{
  "num_hidden_layers": 9,
  "hidden_size": 192,
  "num_attention_heads": 6,
  "num_key_value_heads": 6,
  "head_dim": 32,
  "intermediate_size": 576,
  "vocab_size": 1075,
  "hidden_act": "relu",
  "norm": "layernorm",
  "norm_place": "pre",
  "norm_eps": 1e-06,
  "positions": "learned",
  "qk_norm": true,
  "attn_scale": 0.237,
  "bias": "all",
  "tie_word_embeddings": true,
  "parallel_block": false,
  "init": "normal",
  "init_std_qkv": 0.0229,
  "init_std_o": 0.00539,
  "init_std_up": 0.0229,
  "init_std_down": 0.00539,
  "optimizer": "muon_variant",
  "learning_rate": 0.00934,
  "lr_mult_qkv": 0.7,
  "lr_mult_o": 1.5,
  "beta1": 0.93,
  "lr_head": 0.00888,
  "max_grad_norm": 0.5,
  "warmup_steps": 0,
  "schedule": "wsd",
  "decay_fraction": 0.572,
  "decay_shape": "linear",
  "final_lr_fraction": 0.0,
  "batch_tokens": 32768,
  "max_seq_len": 256,
  "doc_mask": true,
  "train_tokens": 197800000,
  "max_steps": 6037,
  "dataset": "wikipedia_en"
}
Each number is 128 + 32 x the weight over its row's rms, rounded and kept within 0 to 255. Layers, rows and columns count from 0. Numbers have three digits each. The size before them is the row's rms in percent of the matrix's.

# layer 4 MLP up, 576x192, rms 0.136, rows 63-99, columns 0-191
095:120115203145068124140119089073153136091098116153150117113217114155088124113109127166154151083175133154133159124103120112175102148157136080121105110054101162133104145152188123082179141120189127137169100217133058115136138109098124134098082111141165120120168154106103133175145093100168188130136179104112155096135151117079081152108153098150100145102147107173080078158165151144131109096146194097122107109139170144123154155118144141192104069052110107126082147122138163094109117144139139101136152139098122149083090125105109138093120136129136086205129176124102124080170097176052172124
101:118188121191186076099113093083164111097084085140122114137091097174163101098154091091149150136173161135095155122155099164161157156113156154145169072164147124106083146241098110075135134119129072134117117134084161157083133149127154203087114079130114162145144135092173175085149189079139143108126108116116076100107180144205135154138154155106147123125113142109148128170169132117102157085122132118098114109045104097100156076150115168068111124142117155093100096127140161148072105121194111162122116159127046144150120143106146147147102094136136128097151085147170113103178150134131089152
103:132136144081104119145126124136132176139166110079116101158114091111111155161171073099159124182135122161148116112115119119108106109126134124095222112108126084088067093173161111091079186096140134131120152124171099172127132163090151197139176145129097111078151092075162129123130105124136170141183136066116103173117102127213155107197104148109070124134087173111101132201155127151128093141106142083124174178122122117114144061122088139139210096070150104135114116126130114147108090148112142174082106114148096162177124108158144157129118082150214143140076128114099189145125111058153134153
101:087165119155128131124140106146066094084128120148110090116083200159110109174099119081200130111107160136101109126143154137150109131162117137133096099189152142118155102071126171063139095153102139138138165139133094186158129163131123141176127176184201154093106095132118110142120104153137127111124122182100152110071140125113129107160147101034127103192159131178082173137130110104134116125153111126120133073175142128116103093140104108191106099112159131151188174113103073207087142076128187146084126109133121121116103168108093119102162155117168208087166069188126052162093127126134131130
102:135076112175137155152104053138130121095105210143171120149159135110085115112142140149117122064046089154057098137097170176134105157087107092124119097119082071121106149126170151118168110119141145114111161122132157125149120164121111127102122167158129078119130176106096152071163172150152097168167167085182142072092130170092137185082114094133107139091104167123104163111117144193117158191093166174087168105103140120119138138120076146158155108161100160150124085091114132161055151157146114096164166170151114122119119129110180115141074168169100139098110148114174101098175050086166122114
100:116155102121126127088059119123133170152171190143068081157138129141143106139099110132144116193130103148126141087086133130068176092113116085144169108144168125083087117117148071104049106098102148139111103145109122121109123087093067075158153138121115069119103138141125119132091183098140147172107149048150058130154097116143134165137168090096146163155153135200127070143122153141125153151094149113088141113194091148155130129141125151113109081127063104202124142168150102130136174164141086142133114186108105142119102128124119180152112143165133210110153142225169136125115176102179127073
096:107101151071086127137180154150109137133138083194052122154171089105152088077100165110141180189180112163110105144200140084096157078169141096188105058130112142118095085191106142137098113105126108174161138079102081128174092118111182127053097175093116133098164157160153105155107134172123126147101155107121117102165186114171101151145146187140138169130098114094138162167195136148120119164136138053082210112146112165098095128113103164112138124169139102096096158117134125128140126147119127145137147103132159144084114076132098177081138109117100160153102135177090099150135110098088102107
119:128139138141154088086095094132072133086107127075163147141134064065165067141115125166176171111112160107144174177117101098087156170082114141107144174116076161134196102169155070120109168169131119191135123144202143083115143138153127124162154186147126142118119134122114133158140118115125122151128133169145150065093102099136096155171120067184122109157131154070210117156103151174104170113117166076146121073077081144127140132064117153147120077101100124164142101090082084131096124141158161091089155125135142195075153088157128148061120105195081110154120141124131098128125133155152102125
109:141155134155146115112112136072102125136075168174080193096088118219097110131088096160145135165174072161134107151163195111095162120058179161106143134129121156107103133103144147125146159095133137109157104097105029107177135121136107089186190100124089075198092152115158122118149130133120160106155110128151057155151127124074145115110146116104131154149167121097065097109109097085078131150112138100171175134178124116181126124157148091144150168124108161175115149105097142169132153144128074054154091127100123135135099089179116160143084139144157184132140059120141120119095095130133114194
108:117187130144111123139083083105171170140107162136128135149117087103137153110160172112131112148089033133187124119126091083075129111191068130093078096144143121083156123162109127154135091107091117153118103114183175166141129115188137168135149134153105152164081156139100159086087115136191104137103086089172150141163161122127127132064101149093127112068124148099139118107095093104160108131093163105157193177122131161104144140079098230104077114152110153168098099080104134157070139131145168116157113125176107112148123168135151120040056121162142127095149111162130140145103169204141145124
095:095150127217159096086115089132106142160102145181122177161169108126112160122131102090111148142132103088164119071117079139095106148110153143067188121111130101133171096110172152136113144166119162094061136132131085166120150100134146140138176078171167147137126105121096136137165095123124125122158151158138124156091183114102170203125098095135036065112114128129106128121124221092181177115116085155189126162108152120141084106152120131146142074104068073123072127136133111074067174107148133177136163193144167164138089144073152117115095069112132098139126094139091126132184114103148111105
094:162094121107208117100094183056096121134155069153082134162126171078107139135175122122118110154087115119136128100171111106143145156138134128151122062128079121110096135167169119109102137142125118139123182173127123085125168058187157130107107136151098187217115097087127100129134046138176154083128105182099145149124170088183122174096152097112104107110153085106150109072127109173144183120075102110108122083086176109152160161188092129124144132164125141111094103126121131075157092148136178147112147123192087176192104172148113163149164145069167164138139147084114140154127159122128156111
095:091112080086146114172173131218143142123083118080171117090106162080082128179149139063109132128089146127112103140135163055149096141111181139141127135052145097115128158113193142095149093165104075109111149124144067112072162169126155160149143188128161132104133128102128107101157133102082129147137127125141149135080148103086166168179076157107065044113138144100160100136163104189133141106096090143204152103104151158113091096133153123121148075111159083146131168187101139157122145180094104122119150112190150136117089113162145166155125163134152166094161052125107128117163151113168118162
092:103176126081138181083144099142213119162138126129134103091096150120119141128055150133152121106116177165113119090158187070100139084163104116120148138142120120113082177139079113082153182146091150152075078136135109160142174118073125182089158170160133108129133125135098139126105087144113134174117171155093121150097130163151111129105070096059127116154140147123155147142182093168105121099115151195166111089114136120174093116175138184177103162151125175128125062129083138124205105092100123121145181134128119130086086114131155093091123162191121147171175121135128072115055113152043124159
103:120121076095146150051096138120097093163216139121085168075058112102118090145158152107132167194098092150074098162162166150120178141139174136163094107098137096150105133073139055127169161093105181134075116098076171169143170154159114141144153111123158155141157105096129153141109104198109160127110105082123177166088119135142124173076141112094104147110177123082136160126121117166067153157129122081140171089065112131145126144093148113175143116142176103132136124144116138133188136064154079113154060153167145159165173106160123142065113068110134109150104110149124160153129093153134151113
106:108145147126077151118156136130132065133184123092103147153112145118073095148117109153116103168154104118086121116177079087162129137145136180139106125160132172179156138153057126114159117159200170112137056091164088138163159136177103128155113147142146149150116148129124169129111099157103116160102104110097097172087059165124089166088127120074172089183146118175151088110135053093143082123139169059176128162113086064148122083100171140163124137142132143134102106135065135104121091095135105130119173125131165127125081102165151155171172173189111131100122132148159112149146087101014171135
109:111131136156136157145141172090154146158175118174194076058155134073116122115126069118174161111105078203124154139117154100106098111101138093162139170150148092138137074115146098068176121142149147104152141125091135165107121090151088150111158114181121096073060102141124144093147114131094127094162137134143113139188064168062124141152200095114114118143099124148154102085147086196146129174093149173135146158064103125118037124135142122150143119143140168205138143117091104128109076107163161155109095139137031141117124128097130113137145165164161110106190117091121064176148141125129120112
107:084120157142096090200140088158124134072157182160090126138105108159118089088109173189142138187150072154150148119129158088146087173143151127123122098131099149157118163133155082095142215158122120130147092107061092100166107143097094096148151083120101148163109111160088168093129089091136177144151128047138113116120176166104150135145168185131131075079090169099112101138132077123042098113200173129147132159109127115139050140140120113103113054122142134141134189125166116104109132172132127138136158060156122134127147106126154137098112186097155094107118140129122110111160135152173045118
099:101157171185100179113071112151163126170155158128079139104174148134127167130099130119151087172132071139167104139172119175107053166119137100155163140158094049115139117162091077085173185145132114142125103155153148130154103178089139153138185090123088104124176173172123166182122131106145169145178115112107086118108121104091161101101151061170114100100108096113145127126160069139165187151127087126109079142115168142059158140096121116106096127112129095084166150171131125065088157156109143129122135118155135089171119151074139158096147166147134098189115143145108136063140135109106051059
090:161167084118141137134161132128104140077133193095117121098167112146087105085127081143090175138098092065086091132139069135101127111074087121129147125107175065154114109100115116128148070164161184153125177169172131149164124149125095142099134183099123119048121107171116135092173185122184136217130163131123180128113111129063097157098127086102130115084160075106164129141126184090178195113142163120150092108160149143134128189138142175137130123131141083141155150137116137099057189133106147124128137149100125132151162058126129145181135142115116135106101164071088141134155174161113064172
097:148146092128116147129153118101095169133092114071135161115152113165088119146109067100145144117145137127088160125080085172071226135124069107160134096120109165145178136118095135055148133068184132158110116150134092094176144074096118142121099153156148134159138169124155113144152133160094153142122095144143098156144134113121111095147112113175100104151113130105091098133161136143170086107117138167164129090061203123176100128132176092148077106164146102077066138139148122119116156158107180162050132132172116121146176145151047134163094104160166136132151141133183157039193107142161060105
090:118077127102216089161081131175123127133145102129105186175135063117119060067083139148148204189123149079139145175148090134115069078089156178191120112152090152131137118196119153149171127133106130072116135067150143085152112083105117093108159182119156141092123139091069191122123078181171143135137138127133130123125125121103117140119145164147149122111145106099112119142173150151109159106094179192124078072103176155076130145136130098144110072161095124127109133149127064109136158166087103128091150147133166139189142120081156132163129110136091151136129172115100165151090158065090141149
087:157133118148151168118098033089055145126145178092155121057105146143116131128116142144138095127174148107126093075148147098117122071149143155125198176117102154134171066112101108167185083151122093172109139062164045144180149126142104101092122185129087084123153138163076145153113132160176122122147127187156138195122087158145153094112180147131129155167119111091162145107170142130128187139117141086159101127104120080147146129195133106179110093151150103162143105125148117072080107152111143134125164115154079188120084152170090161126128135113143181087055137106125148105086163133122088117
090:121164133140085048107125129100074194100183119050139130119096157117139151123166087077077145095108134104111120157138149137137130104158113041150143113057137189113172139138134122082085152200105133205106083128114119113142109131159121130147162146091134122121143130160124130109090174194127169160219120088216171132111164145135141090122102082105087074146124129141124135130149130090119158122125132158129126186141150153093119148125122120149063092104093048105138109090196102126104174120161082147119138102142163133108117166132165130084195137156146136159082162160144102161126144082134159095
102:153142093112170121169099148142127146121113148137148049138123148114173092103135154129151120172108107196142124118155106131163148090053119154149145152075177110127111075068167070082145118103174139088093136077118202113136129145071162126119096180169082135159114137131127108160104150208138113086078141097139079094112133168153105134151127099119147108133108167166143107128132093111120094216092080093113126094152099193109093185162153114183136080129153137100096104137086085100141204141116191086162101114135067113129137153155152161109132154118103146146123131117149108112132186184092197162
099:136096152144193133192118115134092116127137097131133114187122140139172098150113162120146134172145103124109146090105118106102118127154128059119145119162109169143156074112121100087159141133173141140046117179111115107168084168117136126180139099145182119145117146144165140155135067135122107157109126127131160186099168115116147127091076092061150141183135070143038096136154121104105118116182170176092132144117134102153102117187149215097122173048138102162161134110124111108100092183137049074172100167143121107120094138154188223124098118095111109139132096099108162135153144101090104095
104:087143119148114116114128128132098178134117109181098146178119142114126098091138107120191115163102186150166164088124113065102120104136085132113128116145127157103151161126149140092152144151107109157144183183183140158169135172084067164095074048165133186064125149137103114181171132111114147160102092110124128098089155145140154153112117145118050124110170090096133076178133130165134182155146202133151135125127079191141123086091191097078094134152105045125053109144179104134061146166077111135104110116149117126116137175136093157127106123162070129095136134099170102136143145101097163174
099:106157219125137160063091079133064203116192136173154100157114126082123133191108126107106146095163103107109157135147128124128102093138142091075099160058172124114085129075162118115124089077086159122178146135109083141090138109170124150176212159105179180130142127108171100166175064089086109140100138139078172084129147127078126135185099147125114130153073149150139070157161121062107158186101092152106099128170104110155127164145133151201146106154102134157081089148116107102124141131137118044137143118119129137124109156093138134132120149124109133127182179142164131135108118142118157137
098:183118112123101145103141159034156078147120143092135125167135130152085107082128146145157086153150075150126146118127050149157143119158120155148058090128132146145107142166155120180154159112134103161083079195147136105183073141071120106155150166116131086115140181070107124114154136121138123121124100183043132108069099101151133153123114126122182127094131145096177076173105054100092126062121143100203097089152104183165128096145167135109125127117098098112164109100088125114136110160134169160153184141201130149133090150132135120170115129136116130086105158091160169151144113142140158218
109:201133135136181123115103152176066126132185134111167092136128108142126127097185081167155128135132140140195121108131093151140082105096170168103138116145158075131136141123164122152158155134164094119053194119130100127140082102050039090103162166098091072070158142072131069149196102151112057173135169133148125157124126124144115104107079108116109105159140171111181117156129115091203125095125126197076152123092113148092120162129120190133144063141111097144146133125123093121154114148152128127121133089106072164122133171146112150157144091135149112112184096126099130092136157191083164134
099:076138135117140151075148128078155160187124108087108125152126046092146104113146082123083203167146073184108130099146164182085074079171087144109128063068117079192145092150108145104167118124116129117126127092172169093140091093169144158125083088076113102103109158155102166090119105141080159088149081129104107144164077161138175197137115097093146091113181134161124184105142133128116168132158138117155117138153127157075185111145111133090139130125142131135178171162099106113163083103128128127153090126080130139162184108152172220139153125157126156195137125113116139162140102117091141137
110:124118148097176146133136091136041119145152120107125121139101057079075121081059149150117153123153120174122113167164173140130195133111168137122182144105082187082112110180026119112148079173117126169114124120138112134140110051180174160150113157115127140093169112107102117120119080111110140144082122078106104166142138127112135111156140176134162160148148097149095038190113112104136114160142131157148070110107132118156142112155133118123101141137126153191071131183074138105127098088115080134135133189124063153148112147134154127183175200143177152147104066102157104130122127107135179136
107:122119164141148147157132100107166126140081118106139152156130124168107093133106165139090081157124168082113100158133146174143143127128170072118116083077137037096150135062174123097135068202120137154147143134123171135124167132156164092130124141142153183102119063140061165087146075147140153126110094089141140102140107138095115148197146108078091091152087076144090115124140058119132116089170109170170106142104103138171118137122113112188161134148128092129137164170120110116087087127157170133063207112135178105056130086110101114161168148120161158171100113091195120137194172153131109087
100:118152159113139140085128059153159132130113120133080163105169128131116112147125166079152085111126155101145158127085112100024134102113149176104173109128137152130102103104107158116097160067133134111097119162141122104094103135090140122133108073117093132115135152161152086070147117126112084176184111194125174165112113164134050159108096151137086116074190144153126139122128082129151126142195208152143141133119154166136035113146105107156111135130091103197146126175130161110170173142105133174145143074040141193128148118077054117162149160154156130157125131086127126087147138132071163096
104:121118128119114149108136113148125128106113146138129148114155103136103105119207139156126083155112067099132159135109098103047142103142164169086097161136155136173095138211136115104124157139235141107146132104101102133127104118198109098130190126140151085134147109179174150092099113043166129163089152127120153121085161163074193099137160124139175138151156106175148122140159111110192143162179061115138073096070103162088180127154170120076113124099116132116132186165130145121144080134096154086153090132145081085160099120133071141098085110148117101176118166137104133093136059152111085092
103:098121102113117113118174099168122126128170107124130130187165097138114186117100108196126124154080070119103176154157141125116143163132122128088067132156131113158068204128146103073129122142118148056178126075139138127118096105147141157118165058130128160178128131111244125137164147119123094079135123133077128100051124103124188066116122144124113124126157132111149087116188131096138227158173099114152167164111130124082182099115107125173122103127080161134137109159100091179126153132137123153089144183105092178120136144099135147086132089149156096071126132169141123135144130075078185144
102:083081067106130168073083179092145156065120150148135128159135106087121106145163144152126179119100099154119125186106147143144092104067092118110156166108135145150218091161144108170130111143122141137086155092096152186171130115130078156154115064117129102133091137091145120110104089112129089092156157100142093134120099131131076154163141141131091160131047156125115167133170093156124093124121110099125165122151120088141151079106134166110148162089138123185181179066178145148118193151132198120101099095146134082112103065147082184147066146179170202096171110138132163124150149108163138147
# layer 4 MLP down (transposed), 576x192, rms 0.0802, rows 63-98, columns 0-191
103:104128117116124096107061125213172121158084073105135132132125127159128118089088142113157138156094082129123152114120160165134087116171135141127123180107102172128154090110117079166112075153171144166127151101114141087131130102151151170123091174151183134093116158154105117154156174077106079164143123124118114146072214137103168108093073089113131097110094104087107163075148115113101113122174172155149108147113117105041186077138201084157180103130147135119172185119098158101102131096138108104172171118112078079169163139114144115107172127122134103150165134158141048206138146090130170163
107:145084092162104155188129171149133185100128139137120164139097112136183117079114169133166075146104161154078074174177120114145088089164132148131180151095123151103132129121095139084120083176191066082151171091157131101068107108174167124145144160103146116133143129089134131162136195166133140114130133181153100157081129127145070126087090112132124124095096169125141117105118152145132191171131115143111109163102137109172147096063071163180169149125160102045135195133100108152124098125110072106183147089103082150143147116139183114105085121145134119147077132179164092102100179075114080092
096:147102147160166131131058143139130134105101090125126079112091120112158142104137128164159120090104131118151144054126155166099109121149152143145102136092182145120171107128091059157130105124167071081181090118160174187176104107150113058173118167131098093148161120153111192153143100106168101102125157152109101120138142141074132130103040137121161101160118155146143091139146117169131161161101098106184145098092160151179105127107157135150139158154127063164097092079120113145054102157118169094167154088153116085208077181135103112163173107098180121130138176104160133114065199088129105110
110:078113150212093101180170156130192136139099064154146136150155124129085139196080177059142104132063088130116098159097150080146131144105133127110052150082173116153161092099126178101179126170146120139178147134145098063078152200087131105092126146117092113118128150128106201105086161122124131142068107105092127155116138096132110106160141122066160109129121121146136116121171128074102120166140179102132116122078146088112133172144141142183121132091134108128180204067102103115136157193187094090104161100141150084116140157126167115145133154114165122134100121097108142092179143168101119150
095:110095067107058132078105198101155089096131145098087173139061143168159183074106137151140149089132152175091172199104117122155146188085205097157104125135083158168164175093132132171113117162088054080110173141130116136143121124091149127125151128164106146095088156165145171140122054115155099084164155122150090110142158151152081090089080151082141125115104128120146154160167114146142140096132128124126158090165160090113072091137165144184182141137153148112156162104126141164159098069142163123104161134101118098103135054183107102120173125105101088177135156122160081131114120115132115141
104:116141103091099094123142076114085151125106161123154124116140133119071167092154125095077182104096063178062141149095152125133149126164109123165096074174172131143162122164084110134139100087155127154198104177110120137125130175065104137124139156105130080119106091106122150148140099098130085160127122080113166165114173098126191160147166104139072096130109137131131120159107171098150048121185157151053130127159117091114165190101126153099154144131101127206108209077102118152167144123179079160084131162103099159121123153153112159174143196101113153069142122161068100153094149099150115130
102:056138123167120156142093145101085103083119074138058125099081157146151115169075129174110094078117193110083095110076181208174048128113151080123137154195116145186170110118121106112128126160156143113197110142156166122180139108164169115116150094140133031163093158100116161114095154137154114129102162144166139112141126170094163133179118099103085067084120126091140142087163143130146212100130103147178135147102130120117108114099144129144131118063112102090161118145141144153101143154059159131100131122128127134161142164186173112148146075119120197160086126147109126095143132117125109139
132:114114101089097081102093126137137144127118112175102139126140154113163089124080175130132155136133165102116128139118144125096215131168125097129164147132109091147054145196166181139122136125146111135123130108165160092139148119197124200122132106139105081176074138133108138091093142151122179122105087083081124129100169096103116175189166114093066079137092119124160151088107082141100102090107149155178085140168119101087115177081129117123097198146114133157028117116136134177053159143148093111112184146130168148148135088105149102154157103137140163179076142073150187185109128088127159161
098:215122132169146139103080125153137159173204081062172144104115135054174135084121125176099114142118091126125115134158177136105164145151127149059151120074148106177115144145114120119186153079187120205082129154136066093115095120079145141128154131090133160125165063139146108117140139134108154111105131105129120126167098103089136130125176109130089144164126074118152161098106116107117089089110078134105093099174176146111159206153133137128148133177144131176128151080125092108127090099110104106070125122169138097114218115152128112147066185133108092111151134131123125158196196163160123106
101:118141152099096079110079142096124090143140142113103134112168123193105157135149132129162143116179208124157167071096111125165123141154173110157142153100186122120146085155137089143106121150174157133052208060080118165075063121154136136137057086116122139152130121124154072194156147079114101150137117081107110167092082090108088077117181137118126080166171121108111089124178142116123120134102137108089152100177094128112132146107132109097152126101182123173072158169100156097159117168148159072144131104131137180149122124092193117161149156118171129161114121061158075125118120200095126160
088:090114174103174137118110132110150105124118084162075051189103124157113152140122032138086112091055116118135097139149165121165109097144098057164124172177101185178146143131172091138132173136131115166148118166121116124120157133127087140157153129114119185126176095131130134189100109198106112119083155132140142152128125142128128081118105155125184108177131152066118160127124095172115122114161103039130174072050121115106162168134152101139100124110129112104091145182119117165126168128090149134130086126190097126155119165049107161125150128179158141131122090123173046145155130081135094155
096:120068117134145177154150107168099205086111130138082116158121073143112133097156096122143089098175172170073142095125130156120123043167130101110160147104112131161172181103144181130073146071147144160130112181130156184149100101130135063087126088142094078125143138171162125165139150112119087074151111103116109108169152160060092159160078149158071144125090186199186108150146143129116098086148094109122159107137122096117109069130134154137148110147092095088195190122145156150143150176123146118130110157131126172179123071089112144116062108142102146173125150162103099140089121092161149097
103:094112136156172159089101175084161073149090088128101132130140169111166084071137098177137104149143134137151093095110157117122109101081178110149152101112139134109122066136153133170128121135161156185185136140111103143113109058145121153142140085094116128183057123111147142069069155095153115128147135145140098134118088110155082179066200089101210081137130196122112100169091125128130144178129093135098121170172117102185158154126122142109061143115143182167113097189155169142106114112106137188154176140116114060065144144167162119142154147108121108065165110149140131160110157119104104070
089:143113156127136107146153169104151090123122077118111063136253164154207147117153119097122163184112116099121167194131120115173093136143163196087145151097146115075116145147168113147097175154139093147149121133198110126117089093113114139138112066090167126186145129119071193147127172151135127100128183186069131107083106103114144122184167096182199115158068091101179115095115145154147094114097144128130123120139103085071138108134148098070118086142092088114136119109150137085135122130115122150169144082139157154147119110111112081159144121088104158123120132118115129091046158158126150077
089:079134134114121082090112113122115151121182095146151103144164125148143153165124101114162125189123137167157128119119122104168102099121188143129166115072094116057107085099138087143111162097121186114114135091186097159149140171115124122156103158098161112124065148127183112131117172088119123194132232127143113155105129135161179116119117138118096109111124107098106130107126083018149119161178142153107128079110118099144164137162140121053138088120124115144175143105153147041067114119128166116115142147111109131058131165112182139164147082167077139135177125171127219076135137141106172180
093:168140130162121134155093064120112093173074116160039106111122052107147173121163157184138061149162087215159123148134133085114098135137129132124183080152136135168109137126105141191143111196099080166090137103126141126150119104123163113146116110067114127104169112081144105105131151130106097105140153191145125121124144115077171120132129123096168132118065137114147138081164095188094141087144102083064126125101088138081187174164152122116154120172099135118214058106153160112073147144129140119160152140098128153069137165131121160104141121121179123176147110112111149124129144067174169172
109:107164100160132135103127087136129115152199121127100130140161142115105140124103130128121054070157091112117173109121177135186110136164082141156129117137089113138112165135102095134146186095163151126119154198120108084083154170118152125168101155118106119132079136095141110121145174144148114124118169126137166158143073109161131117125140130106051063067134118151168132096154129177147119130123078068158133108094087161059119141142106171095103114117060091182172153182097199116131122189137093102188072095143087162136133074091113185151163137138209140151099155056120109134187144146103076132
107:121117163132115104126108186145133082135073156092108128099066115074085161140092130172139143125119094160145141131112153057151143095200090100141117146121127088071143227165132134136107126183179098148120118112118123179174160114149139122208182118143109102130179132119139065190141120142138163118096165102137096095135135139066121142129134134175115146091150173189125094078174128091108045129149072170115138074202125134133121130161097196111140139081130082098124162144123096101160092122114172097138138100158109084108168127096142087135157113154161093165119130141091091097107126132172086188
098:152154127096175126125145155155100092065113086127194096102117109102147130103114143115084150104166082185115109128129143180096125157117080136102190101089176126177183074132141122153090155110051133125170101187167142115135108121141144178134102121135091129112083154088076084068161135074089146149060140095125150164130159193151168171156184179119114140177160157114194097115117113132118088080153093135094178106188148124135132144120157131117171074049150130121078166091175085137103112150070103096145160151145105145111128089157134097124147131130078134107143120136167095161126125148161191147
087:136103089108180096131152152100108112116150124088048106141099154147082077126133098116113069148104202209111131118149138125126103124156122080099131157134110153155097109126137136126139115088136098149062083111124096134127125141088169129106153117147111140151124109162161147091128144106089153049169182179134114144126146165101108138111140124223077165154113131067078137146123107189159130125130092141171139138154113090139152101090165058133112147112140212115073088131178181139170067128171102154173195094125185091133167122170145169125100133158119172111090154077208108116117109129137106156
092:100074135091109086108040088098137059109143140154131075109130134110110162085105110148130112128086137092130141143121127109167140106152168060079139090110134068072136124138141155109127149166116131144118154101116100128157173130116079096122149176151107081120159135083139084143129134083143115119128171056070146114158190125101148160179141087148111160136146149115134143129153102152133078150178139161104180170115132116059139183103098136070204188165090143199130136167097109143084172183131153166132121163129134114164139176160139124075186139139101105121121080152104140220179124128115110176
104:134116062102152156148150210156164150160098152200145065065098106210129139148105171140099077097102084139081099168108146104087130127109096183095101170120154186150175142146124151168133089107123114109120174079183134108077188080084157105181132120141083104122122103095139170171162120136096116126107111126148147128140088066123134100147117094188132092108167156131104128145128171136170122124156098121116074159113125116158189150068127185169138150066156180090173157096118158167052101123103115142156089121127105125123166104110121133130141096193127138139093111123127144112089082146178110113
100:102116164161086101062143114104188130146122150095137118149130121123167131105181175118054202116143134129147143163145119114128123105086129126102140099119130156147136055148129147090102135098142078118025091124097155128113170143112128165187090158132153160122136080120143073134191118045103161100148062159127188081136122104138150204184062128080120149129150120130117098145151110159142135128100089113194163157132099137097147106150177136124141127150128122123087161154179161123144059054168135154190077124075141133157167142115090117097133140117076132196144129144135172134169132109118090110
092:129136067135091161129144114138159123157129185138156130140189110115084135138156102130165135119161136177098125068117062121082149140191086170114113169129130074142126092167137120170153141076145132095107136163186146127102161108071065107112126151089097141150166081086114103126104172106145181107098166103101096171120131142219089138093136078162132124061084154193126135149123091106139092119173099117106087140117167158136128137132108098132183128212125174161122131094066133099137217134116160104185105149177182175072121097126102134112140140091097124116141088132068119117136126078148123164
089:109119150124094118135123037192131143163194159069105147124172112112143043162145091090126099102147157104154130078203109141127149107192163137092172099166132082097122131083110110128170128161126116122075112172168134103129159141127110089120158083112147109105117103166111131110141109171154205099185060146129066083134199129108133132157057114169063167161111161095113115100125169170142078189095130100089119142104145102154119124097078162113132152126069160094144158177159124132150100160094113150124115096158127123173118144170089112122177132120143130131098119102121183158141089143140131189
110:097138143179086108110080178155127120196115111161158112078126113152169097075146140154109124129081131064111149134105150098148125115184093127135158104126117124132160144115105040077139183125156111111093141162154069134127092161136092151175106110098103125176162134135133120117174118112075091151144118137172140195148134121163122187086104124110104129116116138083144220128202104121133239099198104106168135128135124110085080078156162114101147159143126104129146113142076116107193119149113110110128154184127187147163130074141103104153089109147180111104116077136151126130129122103116149033
109:161203125099119143139172127104106163153063173152127112132097133117113157135161145101110140164203109142085085083114181135141171141110083108137135102129129116113123177103100094133127231074138122166080132177140129121122135144068126138090113113174151121136052144156121156137149113114117132115127114129120119133101061143125118211206194136122151145053152150153108199129122136181191151103088115144139156096155137080067144166133173074151092133144109141062097036095128122125140126123140122116052171137153119164154134123143113093110110118109094137106138114097087114128169079089116181130
101:155157125083128115080079179141146117065132114126167120167142122107156145133125163111121149142151150133097135124140131140154104075153112109132127028125152149126110177155104103117086208163115141067092160086121135123076173179180144140105174147137105178095107098068139095095105158161082114145202171137125153192080100133140128167092137163106119148142142124116102104121157123119118107151103074124139129092159085124129132105122107151116189126119098026126111104076126165197190138138162119103137125073119063135139115096094174090131153153162149069113113098170166161119221164153123092141
096:080164163193135050125139184111115132065107048156124121128164161146141104157161126097138158088094125091116134105128120119101101126107123153102152129141126147137092124127128090138175134168188130144116084138064124142147187154135193135086118089142127127135125069176133106142148114126191167106081059062145159190160119149125088162180185110142117139083129105138089209121162134162048104147171097109095184089163162123121109190137143099120098140187147136156083116184136103121129121137176059123147114115081142131137087132057141108138169150148145167084130085133141136129141110097108109090
107:120094167135112181156143169121109152147130148059115117118127109091118130166154130145133114125152069168120164078073139129175148180138127100181141181096120163138148075186088071128150101113113145137146128130112116191078128083112121114180075127060169097110156186052115116137160110110115143105095155192150130119096108156088090063089155171118194189100122143150096127149186097113089118125150163106089146131106180125177126066178150086147106111140137174135132116096127073109145063081143127150185100156128151145114148107136102183153096069175104138103149134100116156125092142119200105155
111:138163188191067177058190131168127176171167155108139114093128124150125108168124163172078161176111163136141124136141148041096088094166099128149110164136128099119131144082150072058156085106157182127113134087129124112119083144123174169113152083109139142127140132152098151086124119106128143093089062099173104136154150092176125175114126174168127141159157121135189158176126136127113132111065079175114153120180165060153169102132119134101151131095141142100096158103133120111142135108157108096133127138133130136126144103028105110115104119171067118123089141033127122127135119197101155149
103:141014176073088112125094102131146129095102161142167097131091191143094125137132132177104141135194081117132120163110097115149169116084114079176179166184095129104101151153125078101110115137175151135184154102090179120077113144152117148098127108159166065137161134159091123164143111158125108109125169098205126127137151105091127110146115152086135148159121150093104129143132198080174162127056177118114100171157140077139176102163111117115188181086127095126151138113101138073149144050145085144116136083070134099128182120117116121135140098171120149080122133120119109181141116103098183146
102:144159118204151132128143160116184121096119123089136141123145153096103084168110154038151117088167092172100099108070134164130138170132137047107135165146177154114141096104158107097157123133102135135120060159100169159169078084151120138127137124114141148129163073135153152126100147043085171139100164107159180146171129114103136127138065159109131156118161121116116091071104179118127094128147094131132113108079156080218140144088161133135136117135119172150142132174128082086130095125163141116164111124110148089082144139142129140114087122057146132187127133039120167143232130152165121084
105:142118078109135189118114066116162084099106110086208099081118093109165119133085220098153131096150107128125088148094134084152120157189116174109149145121071166163155122131143090061184109113105216156153096127057129149119162080162124127154151167142104119108146087129170151175096145112126085171149110133146115133124122132121078118157161120116141149112112077180173168117113154160095132113212129139144109096152132078110088173123142195200111100097129183132109121138095114120175146127148109089134121148128114045151121153140132123111085153064122100117206130129081126141123132136098136085
105:100172154140113101103120139108155124137153106117131060114150162110158095036095130116149140163120129141141119163079159141130106151131149077148116074158119095088157197140186104077122106127162093138153146113125081143125178112110118100113133109079088199199124164179130175137133108131085168072168083129112120146103119090163151116113071157140114143150135107150119087097139150124072146096071165111111129142140217107099106154139163074095155082087131100162086147103141156112190165146099139140177186138147126059118161090126079169132175135104174135130139148126187040118157112096167167150
105:132178180117121052148186128153117117131138172116141100169142149167125147135172136067103109119100144151112142151145156042086078138168071133072105134089171155102081132146075102164089103091182062147123119136151108101125149151164154149133128102055107120172157074111132175167148062078058154151098127147133162139189100135119140115146139140181145103139152128175044105132082117143113129219113181142126127167137151131178143069119121127087134136130200124087179144103140124108141126104110098120126130106121091097147118081142143124093159163187094148123105111125173137144102109085135169079